Each number is 200 + 20 x the weight over its row's rms, rounded and kept within 0 to 999. Layers, rows and columns count from 0. The size before them is the row's rms in percent of the matrix's.

# layer 6 attention query, 320x320, rms 0.0794, rows 84-127, columns 240-279
085,207,185,210,275,206,205,178,188,215,217,203,257,164,195,194,227,191,195,194,185,211,225,209,179,191,202,213,189,204,180,214,214,222,214,199,177,211,178,220,224
090,204,181,199,196,198,204,208,226,197,211,212,181,209,206,201,194,207,227,163,208,206,217,223,181,205,199,181,224,177,206,166,195,243,228,220,188,201,213,186,212
083,181,206,221,218,236,184,191,210,205,218,202,197,222,185,202,172,216,189,226,180,213,189,209,219,162,216,186,208,174,209,180,191,179,212,221,178,174,196,223,200
088,220,162,181,228,175,176,186,231,218,171,202,168,215,201,180,184,145,208,212,183,197,188,201,200,228,219,203,204,216,204,203,198,209,208,204,178,201,212,227,198
088,219,204,175,185,220,197,220,202,211,184,187,190,213,167,201,193,233,209,175,192,196,175,198,181,186,220,233,184,203,209,210,208,215,205,150,206,203,206,189,176
089,226,176,225,185,210,156,196,217,228,206,219,206,231,221,191,159,207,185,171,199,222,202,194,173,234,173,196,182,200,219,185,195,181,218,219,223,183,182,180,165
091,211,191,214,187,181,176,162,219,212,182,187,223,177,203,170,216,183,188,203,214,203,227,226,178,237,202,168,200,214,178,225,165,219,176,202,207,215,211,190,228
082,244,185,162,206,216,229,188,202,191,216,192,213,211,192,182,194,163,187,191,229,178,197,223,218,154,206,235,173,214,189,221,197,137,173,213,189,202,207,177,192
090,181,234,191,228,208,198,206,188,193,223,230,205,196,192,218,227,212,203,199,203,178,145,191,235,189,223,195,223,172,170,180,201,194,187,178,185,146,198,237,205
086,214,203,202,188,199,176,201,217,178,210,208,202,232,185,202,211,235,219,238,206,201,202,140,179,181,240,196,208,192,224,192,157,201,195,194,192,177,164,179,204
091,208,186,228,213,191,193,176,241,221,225,229,239,226,178,220,193,229,208,215,167,207,193,160,201,178,218,197,215,186,176,178,191,206,224,193,185,236,166,225,217
087,215,163,197,171,216,214,205,183,165,222,190,219,221,204,215,201,215,228,167,203,176,224,223,204,204,189,188,240,189,221,193,181,192,211,176,164,215,200,197,189
091,193,185,175,216,233,186,211,228,201,202,241,186,205,199,213,204,258,197,189,221,181,204,206,219,235,207,220,224,168,240,220,219,243,218,197,195,225,182,168,228
087,211,215,155,186,235,188,205,189,230,209,198,216,212,195,194,209,191,209,227,194,205,185,197,198,203,200,206,198,225,216,189,190,183,227,222,194,183,203,176,183
091,185,183,177,215,199,199,189,186,213,209,169,239,203,221,208,216,140,207,177,195,215,216,175,227,195,203,216,211,172,211,214,170,197,182,215,200,212,185,211,241
088,187,178,200,199,202,175,193,220,206,223,189,228,203,180,204,189,229,194,227,186,212,242,180,185,204,197,211,227,207,184,187,171,180,200,233,203,195,204,202,231
092,211,202,201,209,165,189,218,200,199,200,204,202,196,166,230,178,197,203,168,198,217,202,179,182,194,191,191,232,186,204,170,177,198,191,174,227,191,236,160,197
092,208,200,224,195,215,174,207,201,245,209,217,230,219,211,213,170,221,213,202,210,185,223,193,207,209,164,192,212,223,212,176,215,200,210,163,195,178,183,203,180
087,198,211,212,187,186,211,200,165,231,195,230,216,178,163,192,165,189,227,170,190,219,161,200,202,235,212,205,182,213,201,186,206,175,185,218,158,172,185,239,195
088,217,221,216,219,207,175,187,192,188,172,176,208,176,197,217,215,196,191,214,210,197,178,209,197,239,224,161,209,174,213,204,182,226,182,154,206,217,201,188,235
097,157,223,203,189,201,225,192,213,200,168,178,191,187,215,198,255,166,207,214,211,190,233,203,183,216,200,209,195,168,223,218,204,240,209,205,200,193,223,154,195
088,198,204,181,203,193,193,214,203,238,193,136,220,195,184,221,207,177,222,202,213,197,194,206,216,198,210,205,196,188,206,180,192,177,207,193,204,192,208,154,229
095,171,219,213,228,196,190,166,168,208,179,214,182,241,210,219,202,187,222,212,178,238,195,172,194,148,202,204,240,188,181,207,214,169,187,202,204,227,179,196,188
089,200,196,198,216,207,169,202,191,180,226,212,188,226,198,230,212,211,185,190,205,193,240,214,234,212,188,234,213,195,172,221,208,205,177,189,191,211,163,196,208
089,193,200,231,194,172,206,174,185,217,182,222,230,195,183,199,208,163,185,202,204,193,184,240,197,207,244,217,231,201,190,198,177,205,246,213,197,195,226,200,216
087,190,201,161,192,194,204,213,198,189,217,202,192,208,204,227,204,184,190,181,200,190,220,233,180,183,232,192,172,178,170,195,184,216,220,171,191,205,204,227,205
093,195,192,216,210,207,232,162,225,223,182,189,175,220,224,173,252,224,171,164,208,200,187,194,183,210,171,213,178,208,210,217,195,234,190,237,187,207,207,220,183
091,235,203,186,194,198,201,206,205,142,174,218,191,199,209,187,223,229,226,191,188,176,164,223,189,208,213,243,180,227,207,197,211,168,221,210,200,227,214,238,217
083,198,198,173,192,177,239,172,213,241,179,180,221,192,174,188,209,230,196,211,223,209,199,161,203,180,186,229,228,199,168,234,219,200,211,224,187,195,210,186,201
093,196,199,214,206,178,216,197,185,205,194,211,222,220,199,183,212,248,227,223,222,207,164,219,216,179,213,184,224,208,194,193,230,172,201,209,221,203,199,218,205
091,177,189,208,195,204,183,208,205,208,191,213,205,201,180,184,237,209,175,175,203,197,197,169,189,226,195,225,235,229,203,191,175,218,193,179,205,184,175,199,187
089,214,186,170,202,187,195,171,205,241,180,201,233,188,183,185,213,203,232,160,193,206,191,198,213,181,208,228,170,215,218,186,199,167,213,183,195,158,180,206,260
092,205,215,187,188,184,225,193,171,165,256,195,166,193,197,185,171,174,194,201,196,171,221,243,193,195,230,195,172,195,211,189,197,186,173,198,187,236,206,197,209
088,195,197,206,180,194,174,248,210,203,172,185,198,205,212,151,194,172,189,206,202,202,198,201,215,191,166,214,213,165,185,177,165,211,227,202,172,183,172,183,188
090,227,200,180,179,202,197,214,189,212,204,199,193,214,196,213,198,207,184,190,197,210,187,239,220,202,222,168,208,175,205,223,203,194,197,217,212,191,152,214,182
093,198,189,197,242,182,177,216,187,180,185,183,194,212,214,186,208,214,195,212,208,204,181,196,165,170,216,177,185,199,193,216,177,225,164,198,209,195,207,222,218
086,195,202,229,179,192,160,253,203,188,189,212,179,200,193,190,191,198,170,185,173,200,209,223,216,214,206,202,240,235,172,195,194,229,215,230,175,217,204,199,185
086,219,217,195,213,187,209,213,219,206,209,201,214,201,206,229,203,205,205,204,194,185,176,209,170,238,206,197,226,169,241,175,187,243,197,202,202,183,214,203,205
090,221,217,204,226,213,227,231,204,205,223,172,205,201,171,189,215,178,183,175,243,188,182,192,206,232,223,225,204,204,206,227,209,210,167,228,218,204,169,224,224
084,217,165,193,181,234,197,172,202,163,195,175,173,191,207,206,204,226,185,186,219,202,197,217,195,217,200,196,258,223,195,179,201,174,217,187,217,156,207,230,175
085,192,172,205,204,213,170,227,210,221,239,177,217,225,218,181,200,178,173,196,196,176,210,191,183,190,215,218,205,209,179,184,201,213,202,199,199,205,223,214,227
086,231,214,173,202,224,194,223,227,175,187,217,208,203,185,210,204,188,162,210,206,202,203,204,234,190,214,186,221,183,230,174,162,224,201,188,202,181,190,201,175
090,193,171,219,204,219,186,176,214,194,202,217,186,188,229,211,200,176,210,179,190,224,218,193,187,201,189,226,224,175,239,195,217,170,182,203,222,210,169,208,183
092,192,207,194,223,209,209,191,217,197,229,187,219,221,187,185,179,212,184,184,177,202,203,168,206,182,240,197,209,209,216,191,192,222,206,196,193,214,208,208,210
# layer 6 attention key, 320x320, rms 0.0768, rows 84-127, columns 240-279
094,242,206,165,218,192,191,219,165,194,211,216,213,229,211,206,257,233,152,234,232,207,204,179,193,208,211,221,171,215,180,192,228,250,201,227,184,185,195,206,223
095,217,190,180,183,199,184,143,183,191,191,221,195,197,189,197,182,194,192,167,177,229,215,214,178,196,234,211,196,187,237,198,194,186,230,206,205,218,182,214,175
093,202,155,188,200,204,156,188,200,218,240,209,190,230,198,172,212,170,224,239,204,197,230,192,198,215,228,192,220,183,261,199,191,189,247,217,175,177,189,186,211
090,205,169,212,196,214,223,186,229,204,220,187,223,183,195,184,186,168,219,190,238,163,208,185,222,197,200,204,198,181,208,210,196,215,213,224,184,187,188,217,217
093,201,183,196,199,196,251,232,242,198,188,220,216,211,204,226,193,203,194,211,197,155,171,208,197,240,173,213,171,226,198,218,186,206,202,210,186,211,220,208,193
096,176,177,224,195,218,196,170,224,225,195,230,195,198,204,201,179,203,226,190,182,185,205,189,185,184,220,217,198,167,195,196,194,200,169,228,218,191,172,218,229
101,191,211,187,180,180,154,215,200,196,184,205,209,194,185,202,166,238,234,196,205,167,212,198,208,220,229,204,176,200,201,208,194,207,208,203,186,227,231,190,228
089,196,199,171,159,219,217,208,193,221,210,180,209,208,197,215,190,215,218,189,193,178,228,231,220,185,187,211,209,184,193,145,205,215,186,188,195,187,192,187,218
090,229,192,196,191,203,202,185,208,196,211,197,191,185,188,208,212,166,193,208,196,208,202,198,206,179,209,192,200,226,196,202,183,207,240,248,209,175,224,199,196
091,214,159,223,216,201,185,196,206,178,179,169,207,232,181,222,195,207,191,233,202,182,209,182,217,199,188,212,195,218,258,171,204,220,184,222,214,205,182,179,206
105,179,201,171,204,161,194,168,196,218,202,218,168,184,196,201,183,190,240,188,176,171,207,202,221,219,162,210,206,226,200,206,197,194,200,240,223,206,194,248,194
094,181,211,201,226,193,223,210,186,182,205,202,179,183,202,174,206,204,221,181,201,199,224,196,212,183,199,201,149,216,184,166,230,186,217,171,209,211,164,174,206
097,141,186,238,199,243,195,157,194,196,240,221,225,218,157,178,197,175,190,213,210,184,202,216,207,233,144,212,176,220,195,223,183,194,193,196,191,211,207,197,189
098,193,233,226,218,213,212,187,202,164,204,173,194,195,219,175,205,203,194,226,206,171,193,187,154,231,207,204,201,228,176,209,181,176,191,192,219,229,195,187,190
103,213,242,200,209,213,205,234,185,158,230,185,209,199,192,196,220,174,193,236,204,156,206,225,196,217,221,182,197,189,228,225,167,234,180,180,211,201,214,191,205
099,162,211,185,213,165,222,204,212,188,179,188,202,199,227,232,208,199,214,207,178,221,253,183,187,179,228,176,206,209,181,232,196,190,183,208,212,216,229,222,213
094,181,227,198,203,169,194,221,199,180,153,207,200,201,187,223,157,177,180,191,221,247,221,194,223,220,185,210,190,206,225,163,165,210,207,218,200,184,221,224,184
104,195,145,203,204,188,173,196,207,204,198,194,187,188,211,188,235,239,155,226,204,215,200,188,197,192,152,211,213,204,204,187,197,223,190,188,206,188,206,216,182
093,217,193,220,204,189,210,214,202,206,178,196,179,196,213,173,188,186,199,229,208,197,197,174,204,178,203,191,223,231,195,202,219,232,189,199,160,189,221,233,211
099,193,204,198,202,267,206,221,217,204,171,194,201,183,197,202,185,203,200,218,196,204,191,199,234,207,195,191,186,176,196,223,170,224,208,185,194,206,196,201,200
101,155,192,213,193,221,226,185,212,179,195,203,199,188,213,195,250,206,204,191,211,211,197,194,192,210,206,165,196,186,196,178,193,201,200,150,216,173,210,231,184
094,157,210,198,206,183,213,187,183,216,181,192,188,177,210,222,195,186,193,248,180,208,216,198,187,203,207,193,201,193,201,203,178,179,237,172,208,201,174,204,216
099,182,175,181,216,201,186,221,231,199,177,171,178,228,222,214,248,206,188,202,120,231,174,178,194,179,216,201,219,155,213,188,171,230,201,200,209,210,216,227,178
091,240,182,194,188,202,194,201,198,223,198,209,177,223,215,164,175,173,185,199,187,208,200,195,175,221,192,210,203,213,210,224,192,177,200,212,206,199,194,199,207
097,189,224,155,207,205,213,181,199,195,209,173,195,202,207,169,250,214,198,182,242,201,207,208,199,193,215,236,185,211,160,189,181,185,224,195,224,235,227,180,234
096,204,153,191,193,202,194,210,188,191,203,174,221,193,203,226,245,227,225,177,204,211,198,203,206,203,173,188,175,196,190,149,213,184,202,205,174,172,165,239,172
100,192,196,192,200,182,237,191,206,202,191,180,201,212,225,197,197,238,224,195,201,205,202,245,172,173,182,197,177,184,180,210,180,226,177,209,223,231,174,226,224
100,193,208,194,194,230,207,231,196,231,174,194,208,189,212,200,224,196,211,217,241,201,175,206,177,218,180,195,158,191,201,179,205,249,149,230,195,190,195,227,203
094,199,179,183,210,181,219,198,184,204,180,179,204,209,203,188,177,207,174,204,198,225,187,177,209,194,180,217,215,232,218,211,184,222,178,209,178,195,186,202,193
092,241,213,212,186,206,159,212,178,202,148,202,215,200,156,176,217,184,219,204,153,224,189,191,203,154,180,199,235,213,166,213,227,160,223,183,226,215,207,179,159
102,231,194,214,193,207,211,180,197,208,170,204,227,184,200,214,194,236,179,210,202,190,230,221,269,185,176,213,210,252,214,213,205,173,197,201,159,217,184,211,235
090,191,176,179,192,215,199,196,196,224,202,207,145,193,210,203,234,218,192,210,173,199,191,209,165,189,207,201,188,185,152,203,238,202,213,210,189,170,204,197,225
097,188,220,213,204,203,191,231,198,171,191,185,187,189,218,186,181,187,217,213,176,179,165,217,214,203,221,212,200,165,191,206,215,209,184,168,178,245,199,217,183
097,178,158,189,208,181,189,205,187,227,198,191,202,210,212,193,179,184,228,185,179,204,177,210,232,177,223,215,213,177,183,216,201,159,200,204,193,189,196,204,242
096,199,181,218,181,225,221,203,231,191,193,187,167,220,173,209,180,220,160,181,202,172,192,191,208,210,196,198,166,190,235,167,199,177,233,223,200,223,209,213,197
101,238,195,189,198,224,181,233,170,188,196,197,172,210,232,193,191,202,160,219,171,191,185,192,224,201,210,215,203,206,195,187,182,191,197,206,209,188,201,226,206
098,187,216,254,187,199,191,211,197,191,181,197,201,203,202,216,172,158,180,201,173,222,226,242,234,198,172,196,190,227,204,211,223,195,205,162,178,214,219,200,214
098,214,228,214,219,167,200,224,210,193,178,179,174,180,219,207,208,200,189,227,172,202,187,207,197,209,216,199,218,189,198,208,247,233,207,210,214,217,218,227,204
097,231,163,170,219,199,239,210,230,203,193,211,167,188,178,195,224,208,165,242,227,206,206,214,183,203,197,215,204,210,217,212,188,209,202,195,183,201,193,172,216
091,180,187,211,197,206,230,194,180,201,203,231,192,199,226,182,235,216,212,211,211,174,170,217,201,195,229,235,175,206,188,187,225,182,183,208,214,172,173,230,235
094,246,206,181,212,185,190,190,192,211,235,178,194,206,230,216,203,198,204,188,227,189,208,189,178,201,166,183,229,204,204,223,209,164,242,203,172,213,200,237,218
094,156,209,203,198,226,197,234,219,203,222,227,222,192,205,193,190,161,188,220,183,148,191,159,179,190,220,190,220,191,211,166,189,196,197,224,171,173,187,225,224
101,227,222,192,201,217,189,181,237,184,212,157,226,210,221,212,208,198,186,178,222,249,222,206,187,154,221,202,164,210,211,209,181,218,193,195,214,214,203,202,239
098,207,181,167,224,194,203,221,201,191,235,184,175,215,197,186,165,211,226,191,195,160,209,180,197,245,198,218,209,224,186,210,174,151,207,207,198,205,201,171,236
# layer 6 attention value, 320x320, rms 0.0535, rows 64-106, columns 240-279
101,175,222,234,228,186,189,198,216,213,167,184,199,206,182,182,188,175,213,177,211,218,166,182,205,191,204,171,205,215,193,209,166,193,245,214,217,223,184,221,195
103,189,175,171,210,201,223,174,218,207,200,206,199,207,210,184,238,215,241,200,185,193,218,208,190,248,207,202,170,131,202,189,188,184,201,232,198,204,195,186,199
108,231,196,216,160,231,217,222,197,185,221,158,201,181,170,206,205,200,194,228,209,228,138,199,161,177,219,198,196,212,215,193,226,209,192,195,185,192,231,219,210
108,184,210,246,227,180,170,216,174,204,210,202,171,244,203,213,176,213,208,224,188,205,202,192,224,192,191,181,212,198,188,182,216,176,204,150,231,214,216,185,190
108,195,193,226,206,216,161,183,201,213,202,208,246,206,182,182,182,198,208,199,209,215,185,181,189,219,208,191,193,200,133,215,198,235,242,204,225,239,212,223,210
107,165,193,223,201,217,192,201,192,203,206,194,235,198,194,172,202,205,213,189,202,203,244,174,214,196,177,205,177,200,199,182,161,188,206,201,247,188,208,223,189
104,208,200,236,211,221,197,167,182,233,246,178,175,172,187,204,212,200,209,207,182,217,197,205,186,207,174,165,210,202,207,176,208,184,160,166,189,193,187,184,173
108,195,192,208,228,201,219,167,206,207,166,216,228,215,204,221,243,206,181,197,194,233,215,191,196,214,163,220,212,193,247,189,159,201,184,209,202,187,194,220,230
100,180,203,224,201,166,149,185,213,197,169,163,209,207,186,220,194,200,199,176,200,191,211,210,221,199,205,230,179,191,203,180,232,175,198,213,228,224,194,214,221
106,215,192,169,214,226,196,195,176,201,172,223,216,222,200,203,225,213,200,187,217,162,191,195,210,190,225,223,184,210,198,194,205,205,170,194,190,200,200,158,203
109,215,201,216,228,208,209,208,227,183,182,203,180,163,220,206,208,195,189,171,192,209,208,240,254,209,204,193,166,212,144,177,213,199,242,168,215,201,192,195,217
106,160,230,229,203,201,203,226,183,222,180,184,202,203,216,218,210,246,177,192,187,207,241,215,180,176,166,158,201,203,195,190,201,219,198,203,182,187,228,196,203
104,200,198,183,201,203,179,213,209,207,241,200,144,182,185,193,211,204,241,204,191,192,196,208,195,199,182,211,212,189,202,181,211,215,186,172,173,172,189,174,225
111,230,190,213,189,179,193,207,211,199,220,186,200,208,212,198,230,158,184,226,204,223,198,218,210,195,182,197,191,195,180,181,220,172,198,163,180,161,186,225,188
105,189,224,172,212,206,188,184,179,235,172,199,190,194,242,197,207,220,204,207,186,238,225,216,187,222,179,174,246,207,144,193,200,181,197,217,199,184,196,182,218
107,163,207,187,202,209,210,230,188,212,227,179,209,178,214,232,179,170,239,204,188,207,183,241,197,201,233,204,204,215,222,208,214,220,239,187,195,203,182,168,203
104,179,208,195,253,188,196,210,223,202,212,207,192,187,213,196,235,170,219,177,183,184,192,211,195,201,184,176,241,203,211,199,208,212,220,196,205,242,194,218,213
111,217,193,216,200,185,211,189,229,183,206,182,209,209,175,220,202,213,221,200,232,205,185,192,191,204,171,193,224,207,188,171,219,203,220,208,191,204,162,202,210
107,209,244,198,184,161,214,175,183,234,192,198,201,193,207,219,207,237,212,182,177,188,191,184,225,178,189,224,208,156,228,227,229,190,209,210,201,175,196,191,227
102,219,227,180,186,226,204,223,205,179,182,196,158,207,195,222,213,203,219,190,200,192,207,202,215,203,185,188,226,226,157,174,218,208,180,216,208,202,221,206,168
105,185,213,232,192,195,206,216,213,197,158,176,197,219,217,193,173,197,202,214,201,232,186,226,190,218,221,211,205,211,203,156,203,172,189,208,194,231,212,203,215
107,209,220,198,233,187,210,232,219,184,177,224,226,178,174,187,210,214,194,219,170,165,188,197,172,208,218,211,237,194,217,225,222,189,237,186,186,205,181,175,181
110,215,226,217,221,225,189,212,169,218,156,207,167,188,218,215,190,167,174,199,211,198,155,196,210,209,195,215,220,213,196,195,184,181,183,181,162,177,189,229,191
105,201,193,189,181,224,199,209,167,189,181,186,190,195,234,200,191,212,213,210,193,213,193,236,181,200,203,167,223,169,210,171,193,214,183,230,199,195,213,200,204
103,204,170,225,212,222,214,215,164,209,197,180,206,203,164,219,218,187,224,240,200,208,196,208,200,206,162,203,236,216,237,213,225,221,265,209,199,243,205,169,159
106,204,202,207,217,201,191,233,197,217,200,216,204,205,200,165,200,145,236,199,205,197,186,202,175,210,199,206,214,222,235,207,196,181,199,201,194,200,191,187,228
105,198,231,211,181,209,204,205,189,195,201,185,217,220,155,198,210,172,223,211,208,195,240,220,226,188,205,209,199,233,222,183,209,174,161,186,175,195,191,242,197
105,213,192,187,158,217,198,189,225,221,161,193,189,228,247,201,202,220,201,173,185,216,160,199,195,206,184,200,151,199,209,184,193,205,187,234,191,189,173,204,222
109,177,176,202,201,205,184,198,233,227,177,203,224,215,159,201,164,200,186,207,235,232,205,202,203,180,223,222,186,218,201,206,200,212,208,200,194,195,178,221,192
106,225,198,206,211,176,201,185,215,220,185,193,248,197,198,202,217,217,210,194,210,236,179,239,208,203,184,167,219,162,180,178,185,175,202,196,194,238,174,229,202
104,204,214,192,189,202,213,204,182,197,198,195,217,191,212,200,173,232,209,235,242,199,191,221,215,213,177,197,188,186,212,214,210,166,206,197,212,162,214,169,196
108,185,217,193,167,217,198,203,196,204,201,210,191,194,203,199,190,159,223,153,177,224,200,180,219,188,181,156,193,189,203,175,176,194,214,190,220,219,206,183,218
109,195,185,197,204,189,180,193,238,199,213,182,259,182,155,244,179,184,180,197,196,186,191,195,180,227,215,214,203,199,171,193,206,216,195,212,199,252,175,217,227
104,229,218,175,205,203,176,188,188,226,189,212,226,221,185,177,231,216,192,219,192,192,219,196,190,215,193,219,193,228,182,212,198,205,191,205,225,208,167,207,244
109,232,175,180,197,213,202,190,227,244,172,205,195,211,181,174,170,153,195,190,197,192,180,197,166,217,193,180,182,172,214,196,209,174,238,205,190,198,202,214,186
113,190,196,200,186,233,193,210,225,180,199,194,193,201,192,196,202,190,160,201,199,238,204,192,218,177,173,220,204,173,222,224,205,181,188,187,194,195,218,187,184
104,186,192,204,180,220,233,199,211,231,170,191,185,176,215,221,198,193,215,194,168,204,168,214,194,206,194,201,174,224,189,199,222,222,233,188,214,182,192,172,202
107,209,189,199,212,148,208,190,173,211,193,243,211,187,208,192,217,187,193,227,208,220,185,219,219,206,172,213,172,195,217,164,208,203,198,212,169,225,227,195,181
104,163,163,239,175,234,205,216,207,215,164,209,189,203,201,233,205,227,193,228,171,203,198,177,214,185,203,207,203,216,236,222,187,179,221,188,193,214,234,174,204
108,208,187,215,191,161,172,184,240,206,192,190,200,196,194,234,219,230,210,220,207,196,198,196,251,200,205,215,229,193,181,186,172,212,193,187,194,192,223,186,196
102,189,177,200,237,179,158,177,165,191,222,203,222,196,192,189,176,201,215,202,227,196,230,202,205,196,197,183,220,180,202,234,219,185,260,191,219,200,201,169,215
106,215,236,241,163,157,213,213,183,218,203,213,213,211,207,196,188,204,176,206,185,209,193,213,198,185,219,201,206,200,189,193,231,199,218,185,183,190,209,216,181
113,161,204,203,185,250,214,216,228,202,176,191,195,179,196,223,209,179,218,207,203,212,219,229,191,212,189,202,186,211,189,189,175,172,196,203,218,222,197,177,191
# layer 6 attention output (transposed), 320x320, rms 0.133, rows 64-105, columns 240-279
092,175,194,188,180,189,202,217,192,186,164,216,228,186,217,214,210,178,207,194,169,203,232,226,181,217,180,215,218,165,206,180,226,213,148,208,205,195,220,193,228
091,187,199,212,206,182,200,242,196,181,205,191,196,232,214,207,162,192,188,182,229,212,195,205,191,154,193,198,190,248,188,237,240,182,222,184,178,190,199,191,196
096,209,227,210,237,198,184,200,194,187,182,237,206,236,189,215,199,205,208,204,189,200,247,177,215,244,146,201,212,177,219,208,180,209,197,179,192,207,153,177,163
094,218,209,170,192,189,218,161,230,199,183,174,200,159,186,193,196,175,173,189,208,199,193,199,168,187,188,240,206,168,203,218,179,183,198,233,182,219,201,193,207
094,221,206,182,158,185,203,222,183,205,167,173,177,184,230,207,197,209,155,213,209,182,240,208,186,182,225,204,176,174,249,172,186,171,149,187,230,180,206,208,215
095,239,198,186,189,212,187,191,250,180,178,187,149,205,222,211,220,227,213,219,219,173,155,230,171,180,218,199,197,192,197,221,218,187,190,187,171,207,213,209,172
095,168,188,180,233,187,238,167,217,207,162,210,201,230,235,205,187,200,202,217,181,180,224,176,197,196,226,212,169,176,179,180,171,189,236,239,209,188,224,205,229
094,201,236,192,166,201,177,177,198,165,218,190,144,191,222,213,183,213,210,204,212,204,202,203,202,181,173,167,190,201,156,243,191,237,207,206,193,211,232,190,194
094,224,249,188,157,180,211,190,175,226,210,206,159,220,215,188,207,213,208,234,172,203,189,189,173,189,201,210,204,189,189,199,186,217,194,178,185,186,181,219,217
099,221,191,198,179,169,206,245,230,208,194,156,172,191,193,178,181,183,195,190,221,233,213,176,183,164,184,201,183,196,162,189,210,174,229,185,199,202,213,241,182
096,185,213,205,161,194,180,182,203,216,225,179,188,232,168,188,193,166,182,228,185,204,174,198,149,189,238,185,209,174,225,210,184,214,199,202,182,226,196,187,230
092,230,197,196,186,191,175,165,200,193,195,216,177,190,153,192,196,185,219,212,212,205,163,185,203,201,216,210,247,181,168,181,165,178,210,172,209,193,194,207,177
087,201,212,193,192,221,219,225,179,205,194,220,233,237,194,217,204,196,172,231,199,219,212,130,212,211,211,180,198,208,183,220,211,215,207,218,212,230,167,209,168
100,190,184,192,233,208,212,229,203,201,165,227,201,202,191,217,169,227,218,169,170,192,175,178,230,213,210,227,215,190,193,198,177,230,197,202,201,200,207,171,204
094,208,219,208,200,190,174,193,220,168,196,197,191,162,160,218,177,146,198,177,196,200,195,188,215,175,217,233,160,192,229,203,205,183,228,198,206,194,192,194,185
091,208,207,234,177,193,201,191,200,189,177,229,193,195,177,206,238,190,190,195,248,196,199,162,212,221,202,165,151,201,183,216,202,175,180,214,186,172,202,188,235
096,212,209,218,183,183,213,230,212,173,191,149,216,231,166,204,200,239,171,194,186,208,210,222,209,209,197,191,184,183,185,211,194,182,181,195,220,209,200,173,213
103,209,233,208,184,215,211,250,182,230,187,236,197,186,188,195,215,173,221,188,187,205,215,181,244,232,195,195,206,196,202,194,166,205,173,182,190,175,207,170,184
090,203,187,242,207,219,181,207,180,162,231,205,200,210,203,231,173,186,196,224,209,221,202,160,171,235,214,190,191,180,155,152,194,243,187,218,191,179,203,190,172
090,162,191,204,232,171,215,191,186,202,197,196,219,198,208,197,182,204,217,198,190,192,188,187,208,219,183,207,166,171,188,200,183,256,215,206,165,220,181,207,191
094,176,198,171,217,180,201,166,163,212,194,210,210,179,214,184,227,207,201,201,201,189,193,188,210,189,168,187,153,212,208,222,172,233,216,233,209,193,230,207,223
090,176,190,234,171,190,195,138,212,238,213,211,202,230,217,226,228,196,207,192,226,183,210,203,199,221,169,189,176,201,145,191,197,229,163,210,223,213,200,197,208
103,187,174,183,198,194,205,201,215,159,193,176,210,209,173,182,225,221,203,202,220,242,230,183,199,196,192,177,155,186,230,230,225,225,215,203,208,193,207,210,205
098,178,187,166,178,182,181,166,221,213,202,221,188,223,178,206,223,212,196,210,212,181,215,179,200,195,223,196,204,230,184,247,224,194,223,180,204,208,202,190,208
090,210,233,185,204,207,192,219,243,179,217,226,180,195,217,191,180,208,182,181,232,189,182,203,218,202,226,188,190,209,167,196,220,190,190,207,176,161,199,192,212
091,199,203,204,191,196,208,191,227,183,236,219,246,212,205,212,160,223,168,215,203,225,183,198,222,197,201,182,189,198,213,183,209,197,229,208,163,181,225,182,194
081,219,228,209,203,227,193,209,202,190,170,192,193,168,206,207,199,222,215,160,206,168,182,187,208,204,182,206,224,206,161,236,188,213,206,235,210,218,191,206,182
101,180,198,207,221,199,198,221,182,162,226,181,193,205,175,203,216,198,208,195,201,191,217,222,199,208,228,215,217,206,180,197,225,193,220,147,210,198,211,165,184
096,188,234,196,210,194,213,180,176,194,202,209,167,182,231,172,231,202,197,185,189,188,217,184,178,163,184,199,195,221,174,198,220,175,222,178,185,226,210,206,217
094,153,216,198,193,231,228,211,199,190,205,223,168,194,188,217,178,209,194,223,177,192,213,163,161,195,189,233,224,233,225,207,174,188,205,201,216,188,216,197,178
091,190,200,183,201,190,195,165,208,196,207,205,208,206,192,202,198,205,206,191,184,235,248,182,201,195,234,178,193,187,216,187,152,228,220,209,171,226,224,219,189
094,210,198,207,199,162,226,166,214,221,189,163,198,178,207,196,200,176,214,236,207,205,236,197,214,220,219,236,201,244,202,208,217,228,156,196,150,182,184,209,177
088,193,248,193,186,232,234,228,195,178,173,218,155,213,233,197,222,226,214,177,206,224,219,229,223,154,191,189,198,159,222,196,190,172,208,202,212,190,198,218,175
085,210,206,244,196,155,185,239,217,180,201,173,192,216,218,221,187,160,183,170,198,222,180,192,222,185,172,172,209,205,235,163,217,212,213,179,181,199,244,204,170
098,171,239,182,226,191,209,188,189,184,212,190,189,196,205,198,224,196,227,204,187,205,232,194,223,189,222,199,219,198,204,207,210,200,160,208,207,204,205,193,218
100,226,200,238,253,203,191,219,177,188,204,212,206,213,215,208,213,213,224,177,206,173,184,182,168,206,215,206,187,226,224,174,190,183,188,210,200,196,199,194,181
088,200,206,185,204,221,216,189,185,194,203,204,218,214,201,197,182,200,178,199,247,190,224,192,212,208,197,195,232,188,214,205,176,187,163,209,197,203,201,220,206
091,186,189,170,231,220,192,199,219,163,201,223,185,189,185,193,175,206,217,222,225,192,189,196,190,193,233,201,200,216,195,189,208,187,225,185,238,203,148,210,233
091,207,218,191,249,186,209,196,195,218,214,216,196,215,188,186,215,173,183,184,257,197,211,219,190,194,170,197,185,194,191,229,190,210,173,226,209,221,211,226,161
095,192,228,199,206,223,242,209,175,196,218,181,210,210,199,184,181,149,172,180,172,194,218,209,190,200,227,212,168,199,199,207,206,190,156,222,232,209,177,198,221
094,187,192,203,190,215,227,232,227,220,239,243,193,223,185,189,213,203,205,214,183,214,191,243,175,173,206,200,179,212,201,178,195,192,163,228,219,241,195,205,180
090,217,179,183,225,212,191,213,217,201,198,200,184,178,168,205,214,171,229,199,216,215,183,182,200,214,204,208,199,205,214,172,167,171,222,208,188,187,208,202,205